python train.py --n_layer=11 --d_model=384 --n_head=6 --n_kv_head=6 --head_dim=64 --d_mlp=1024 --vocab_size=17741 --activation="swiglu" --norm="rmsnorm" --norm_place="pre" --norm_eps=1e-05 --positions="rope" --rope_base=36400.0 --rope_fraction=0.5 --qk_norm=true --attn_scale=0.125 --bias="none" --tie_embeddings=false --parallel_block=false --extras=["local attention windows", "shifted keys", "an embedding shortcut", "norms scaled by depth", "capped logits"] --init="uniform" --init_std_qkv=0.027 --init_std_o=0.0 --init_std_up=0.027 --init_std_down=0.0 --optimizer="adamw" --lr=0.00178 --beta1=0.95 --beta2=0.98 --weight_decay=0.16 --lr_head=0.00814 --warmup_steps=389 --schedule="wsd" --decay_fraction=0.767 --decay_shape="sqrt" --final_lr_fraction=0.0 --batch_tokens=131072 --seq_len=1024 --doc_mask=true --train_tokens=601200000 --steps=4587 --dataset="wikipedia_en"
Each number is 50 + 12 x the weight over its row's rms, rounded and kept within 0 to 99. Layers, rows and columns count from 0. The size before them is the row's rms in percent of the matrix's.

# layer 3 attention key, 384x384, rms 0.0466, rows 206-239, columns 144-191
102:77 61 59 64 33 49 34 43 34 50 57 68 39 45 53 59 38 68 38 39 33 71 43 57 29 60 46 66 53 59 39 80 47 67 70 59 49 67 82 32 49 49 25 42 50 60 26 40
110:63 54 46 40 61 23 38 51 53 70 56 67 46 37 36 53 64 65 50 68 48 28 27 49 39 50 37 65 60 40 55 52 45 48 40 58 51 68 49 38 42 62 42 44 46 70 49 47
117:41 61 37 31 48 64 26 53 52 38 53 51 53 46 41 54 48 65 69 34 67 60 49 56 72 46 44 52 46 71 43 60 58 42 39 38 39 61 60 71 50 43 41 56 67 47 31 54
121:39 53 58 56 46 58 39 57 51 40 50 58 65 33 62 57 62 47 57 46 67 59 54 38 62 60 41 49 47 64 50 48 65 63 37 41 65 52 55 58 55 53 37 63 67 58 42 45
111:57 41 61 59 43 51 32 52 66 54 47 65 40 41 44 74 48 52 63 58 56 63 55 45 52 63 45 52 59 49 39 58 59 68 50 49 44 52 52 50 79 42 41 75 55 62 42 43
113:56 49 44 53 61 40 73 42 35 72 64 24 47 68 48 32 35 71 26 48 40 44 35 52 51 45 73 58 44 42 55 45 43 47 55 55 51 54 48 47 42 57 62 31 45 29 63 48
121:51 71 51 47 64 52 61 32 39 61 58 34 59 48 48 38 39 48 44 52 42 47 31 33 50 49 57 48 47 48 60 44 41 41 50 58 43 51 44 55 41 36 53 42 50 33 62 58
095:50 54 48 52 38 60 50 34 33 72 47 44 63 46 57 39 45 62 40 55 43 35 08 39 43 66 58 64 38 51 53 37 49 55 53 47 73 55 63 34 32 57 40 46 66 57 57 39
081:71 41 31 26 44 42 54 61 66 46 43 75 41 63 42 64 50 65 50 66 63 50 51 55 63 29 56 48 38 49 48 65 58 44 41 31 51 49 51 44 60 29 46 55 32 70 40 50
148:35 45 52 46 54 62 56 67 66 35 45 70 48 44 42 62 64 53 54 44 53 49 70 54 71 48 38 50 53 58 47 66 63 54 59 39 47 45 55 45 65 36 62 46 28 61 29 49
110:52 35 53 60 58 41 44 29 45 33 44 32 58 68 42 62 43 66 50 55 37 43 50 63 46 46 48 24 52 43 59 52 35 50 53 30 58 42 46 69 59 54 52 42 59 35 49 61
102:54 40 46 35 61 52 61 36 58 69 38 35 47 44 29 54 48 68 68 32 47 37 34 28 35 41 73 57 44 52 64 46 38 41 33 56 53 36 40 62 41 46 32 56 46 31 65 56
116:67 47 46 54 53 56 45 52 63 51 33 43 50 41 31 50 57 58 38 46 49 35 43 60 54 50 31 53 42 56 41 71 55 36 37 33 70 51 54 47 60 53 47 55 47 47 50 45
116:19 50 52 44 28 25 45 41 48 60 81 47 67 43 39 63 24 44 59 54 51 43 50 58 33 49 35 65 54 55 31 41 58 59 54 70 53 56 47 53 36 49 40 38 63 50 64 37
089:60 34 47 51 61 69 21 54 35 59 51 24 52 46 64 55 53 69 65 29 35 54 43 37 41 48 52 51 48 43 31 60 47 54 47 39 59 43 59 54 42 54 34 48 70 39 52 66
108:51 57 62 53 60 50 39 51 39 71 45 32 49 55 63 40 32 44 53 57 49 33 52 45 61 51 72 70 43 58 35 24 43 55 58 52 50 44 68 54 58 40 38 37 63 59 46 49
095:51 47 40 46 30 61 55 57 61 31 49 55 56 58 07 68 68 63 44 56 71 53 58 51 50 19 45 30 63 59 63 50 49 56 68 46 55 33 47 77 56 46 71 57 24 46 40 40
103:17 44 48 46 57 32 40 71 55 54 64 51 64 47 46 42 42 37 65 42 42 68 58 39 43 44 59 64 48 61 51 43 61 64 45 62 53 53 38 56 57 63 55 54 29 65 41 41
074:39 58 49 32 48 50 49 74 48 41 61 46 73 65 69 48 39 53 57 51 44 56 49 51 72 33 53 57 54 48 65 57 44 52 36 42 55 34 59 59 69 61 10 46 49 57 40 51
080:53 52 54 75 56 39 37 51 22 44 46 31 61 50 66 37 50 55 45 60 51 52 69 42 48 55 45 52 76 63 26 45 47 49 44 57 30 64 42 31 50 49 56 61 47 50 43 68
088:47 62 46 56 61 36 62 22 43 60 53 60 39 44 51 40 24 56 53 48 51 65 48 39 48 54 34 50 61 44 58 24 43 74 50 60 44 57 46 28 42 54 53 33 49 30 55 55
080:60 79 60 26 54 34 67 45 66 46 63 38 53 51 59 54 52 40 43 38 57 41 51 28 52 49 59 32 55 26 66 44 41 55 48 61 49 72 60 66 30 34 33 58 68 41 69 54
076:47 53 54 43 38 47 52 55 41 57 48 33 59 55 58 57 56 39 66 49 49 54 60 58 49 41 64 46 55 64 59 40 70 43 58 52 33 51 26 49 34 40 52 53 47 51 54 47
077:36 36 57 52 23 70 39 32 57 38 61 51 31 31 73 27 53 42 38 66 38 52 34 66 25 63 61 51 44 43 54 55 52 62 50 62 58 65 41 81 75 53 61 47 45 54 59 46
080:64 69 47 29 54 57 56 54 37 68 57 35 57 32 51 46 56 68 37 34 49 50 68 43 32 68 57 49 63 35 45 67 44 58 37 69 35 55 64 53 40 29 54 52 60 16 69 47
077:48 56 70 50 40 43 24 57 47 48 50 52 55 36 41 38 60 26 26 44 51 39 28 44 29 58 66 49 49 51 32 39 44 58 57 44 59 41 58 50 51 50 48 58 27 42 36 44
076:55 57 32 35 33 42 51 46 56 47 44 65 61 54 45 43 54 38 23 75 41 59 56 57 62 49 61 53 77 28 34 49 50 15 43 59 72 50 41 61 60 50 57 52 43 58 23 48
083:38 44 57 63 39 76 59 40 65 55 58 44 48 67 76 55 62 62 61 48 57 49 37 73 64 47 44 48 42 78 33 50 52 46 40 38 42 52 34 57 50 55 54 49 42 35 19 69
083:43 66 48 61 47 49 38 76 51 70 59 41 43 53 54 37 38 64 45 46 53 56 51 56 40 39 44 51 35 62 62 48 55 44 36 60 50 44 46 65 74 59 49 67 58 41 75 61
075:37 50 56 38 44 55 65 69 42 51 49 34 60 59 49 44 35 48 52 45 82 48 53 74 51 54 52 54 47 48 46 53 43 58 18 48 58 29 36 36 44 61 39 57 78 68 70 52
073:30 59 54 61 56 65 56 56 49 31 41 47 37 37 42 46 60 55 54 18 56 52 34 73 40 36 57 47 40 57 59 55 70 55 40 41 38 65 57 65 76 55 57 61 19 65 46 46
076:51 43 52 41 52 39 58 49 37 44 46 37 43 44 50 41 46 60 61 45 46 55 45 67 55 50 48 50 46 70 60 36 48 47 51 57 58 50 60 62 49 58 53 33 48 62 55 57
082:44 52 41 52 74 78 59 53 41 46 35 48 51 53 58 39 59 43 50 46 50 29 42 53 62 66 48 41 61 39 37 34 64 40 66 69 24 41 54 55 78 65 40 41 48 54 59 57
078:42 32 61 42 38 70 38 65 59 49 52 60 41 47 50 57 52 66 44 44 57 54 38 48 43 43 26 65 56 54 27 66 48 58 55 52 53 13 62 44 67 54 52 59 63 64 43 63
# layer 3 attention query, 384x384, rms 0.0465, rows 207-240, columns 144-191
132:53 57 41 61 78 23 64 31 34 44 53 36 49 55 48 51 38 37 63 73 50 63 45 49 28 64 54 46 66 53 34 60 58 47 41 66 32 33 31 31 47 47 42 58 45 21 67 62
190:28 40 51 46 55 36 40 49 39 68 46 53 24 66 64 49 31 65 54 46 32 58 33 68 66 48 54 52 48 35 58 61 57 39 44 54 44 60 35 39 60 59 46 50 34 39 75 70
112:70 44 54 31 51 54 54 52 77 32 42 53 55 55 56 54 57 65 52 32 77 59 56 48 58 47 49 34 50 68 59 61 56 48 61 58 40 52 37 56 67 36 60 60 50 55 51 58
107:64 53 52 17 64 61 39 63 63 29 47 57 49 48 57 51 58 56 39 62 78 48 52 48 55 29 53 34 48 59 27 67 38 70 63 50 52 47 55 37 53 54 51 62 49 24 59 49
085:43 70 63 67 41 53 40 46 23 51 53 53 37 45 52 48 52 52 55 57 58 37 36 60 52 60 49 46 64 37 39 30 50 64 43 49 45 51 54 68 36 53 53 35 47 45 33 62
087:55 71 64 56 57 39 41 49 34 58 72 55 55 53 57 41 47 31 30 56 52 47 30 43 53 43 61 36 56 54 35 16 33 62 66 54 28 48 46 59 45 53 59 32 38 46 53 50
111:52 57 44 43 63 49 52 53 47 65 54 50 14 57 62 40 24 60 41 47 51 79 42 44 33 34 54 44 52 19 39 41 57 68 58 52 43 65 60 43 67 64 63 57 55 49 67 50
117:24 68 39 40 59 34 60 40 18 46 66 49 56 53 40 57 31 39 44 48 45 31 51 46 51 62 39 47 57 64 70 35 52 69 53 46 32 34 57 60 53 43 62 38 52 51 57 46
097:50 34 63 66 38 55 45 36 74 38 44 51 46 48 38 71 72 52 39 48 61 59 61 50 66 64 40 55 36 64 26 47 79 56 47 53 50 43 50 51 57 43 45 51 39 47 47 67
106:44 45 62 38 32 48 62 57 77 62 54 42 37 55 65 43 43 51 52 51 32 31 38 57 41 34 67 41 58 56 82 60 37 35 54 55 53 73 49 58 63 60 60 71 42 52 64 46
147:44 58 55 48 36 61 58 35 42 79 63 46 52 41 60 42 59 45 58 38 43 49 60 52 25 60 67 46 45 60 51 32 41 52 46 55 50 43 57 51 58 43 37 35 51 34 62 47
123:45 73 38 57 54 45 36 49 34 38 55 36 44 56 53 48 30 53 40 38 37 20 36 28 45 26 40 47 51 40 65 48 23 64 37 36 51 47 40 38 39 63 43 51 49 58 66 31
190:60 71 48 60 67 48 41 48 27 60 65 39 29 50 63 50 44 71 53 59 45 55 44 44 32 55 56 51 67 47 47 54 32 47 42 56 60 53 50 38 51 65 60 57 64 40 58 56
199:43 69 58 50 61 40 53 45 23 59 64 30 33 56 56 37 22 68 45 67 41 56 55 32 37 49 55 63 65 43 79 46 41 50 62 49 48 47 44 45 59 51 60 60 48 55 78 38
111:50 51 30 51 60 66 50 43 42 49 39 41 60 51 41 46 34 33 66 40 65 42 34 57 33 49 68 41 36 40 53 52 58 45 45 45 51 61 46 42 55 45 54 69 46 39 64 32
115:51 46 58 53 48 60 56 59 53 62 45 68 70 38 60 41 41 66 66 33 43 21 44 55 62 54 59 26 48 65 48 51 58 58 71 33 48 63 41 56 36 46 32 38 51 30 55 38
101:42 66 64 45 54 64 43 42 67 60 60 30 49 83 64 41 24 68 55 67 24 50 64 52 38 46 72 50 46 45 20 55 51 61 57 59 57 58 53 47 71 45 45 45 65 60 78 51
074:43 57 49 43 59 56 46 48 48 48 36 47 46 41 52 50 48 54 40 21 55 54 45 56 42 45 70 65 21 60 36 43 50 63 47 47 62 32 49 32 48 53 59 58 57 43 57 71
078:42 48 57 45 45 69 58 53 52 50 53 55 40 33 48 57 63 69 48 16 67 50 68 37 50 63 65 41 63 31 59 56 51 65 44 46 68 68 48 39 34 44 51 38 41 52 40 58
076:41 37 43 28 38 47 68 32 54 70 54 58 51 48 55 42 55 46 69 57 44 63 80 63 59 36 35 46 34 43 43 54 42 43 22 54 31 45 53 67 48 48 57 39 36 46 26 54
073:50 61 67 32 76 73 62 40 42 53 54 57 54 43 53 36 35 62 47 71 51 79 57 71 56 36 64 42 63 59 51 45 41 51 57 71 72 50 36 55 54 65 53 38 41 54 63 27
078:43 61 46 41 38 34 42 33 63 37 55 45 62 38 51 29 50 55 48 46 63 45 53 40 56 63 49 63 38 36 40 47 47 65 44 55 52 62 45 47 48 73 47 56 49 37 44 69
078:51 41 55 51 40 52 47 66 38 39 57 47 59 58 26 50 45 46 64 39 55 58 57 52 49 42 47 61 38 40 53 51 59 66 53 55 46 43 40 56 66 39 64 54 35 47 32 43
074:28 66 51 50 48 44 45 62 60 49 62 50 37 61 64 36 51 50 47 57 39 48 28 57 64 24 46 81 43 53 32 51 54 64 48 35 45 45 46 36 49 72 40 47 54 63 56 64
073:34 46 42 66 44 51 55 45 71 56 49 68 34 39 41 55 48 47 42 44 66 44 63 45 48 31 40 62 63 52 55 45 42 27 58 52 73 58 38 50 52 64 41 72 50 37 61 21
080:57 46 53 50 56 42 69 45 53 58 71 72 45 61 26 52 58 69 51 73 51 46 50 55 44 34 55 56 67 38 45 63 52 45 45 52 63 42 56 66 40 65 58 39 35 51 27 22
080:29 47 64 34 40 68 50 36 54 64 68 53 79 59 39 44 70 61 43 43 82 67 61 44 45 55 58 54 32 56 46 59 64 69 43 44 47 55 30 56 70 39 73 57 44 46 41 54
077:54 66 39 54 50 55 64 28 45 54 54 15 49 48 52 40 56 62 59 43 48 52 56 50 31 51 50 55 43 27 50 67 50 59 35 60 50 34 78 52 40 35 48 38 46 30 53 41
074:49 51 46 55 68 49 47 62 46 63 67 45 74 60 79 36 58 26 50 53 56 34 55 34 65 30 47 51 54 51 63 27 28 60 44 49 61 35 45 23 43 49 43 54 48 55 29 58
078:43 61 58 61 46 57 59 38 49 52 46 38 64 52 58 47 41 63 53 51 49 43 67 49 69 44 46 51 71 39 41 49 44 48 39 70 52 39 51 54 38 54 65 46 50 49 51 42
076:55 61 66 44 53 49 72 57 39 69 45 64 47 54 58 40 43 44 65 55 67 64 34 58 42 52 47 57 43 48 42 54 77 55 27 46 53 39 53 62 45 59 62 43 44 47 33 51
075:60 73 52 65 58 63 61 49 65 41 50 50 73 56 53 54 64 36 53 50 50 61 57 41 66 61 35 32 60 65 43 52 54 64 57 55 32 34 44 49 54 09 40 50 43 57 59 53
078:68 47 52 35 61 52 49 54 56 30 48 56 48 62 60 51 43 30 55 63 63 45 31 60 52 40 55 67 54 51 27 46 40 28 47 52 48 44 54 30 60 60 49 66 39 46 52 56
076:57 45 45 30 54 63 60 55 50 26 67 70 50 50 48 43 47 60 43 47 58 59 52 66 59 44 47 42 57 34 51 53 53 50 59 65 53 49 42 40 51 70 50 44 66 49 60 33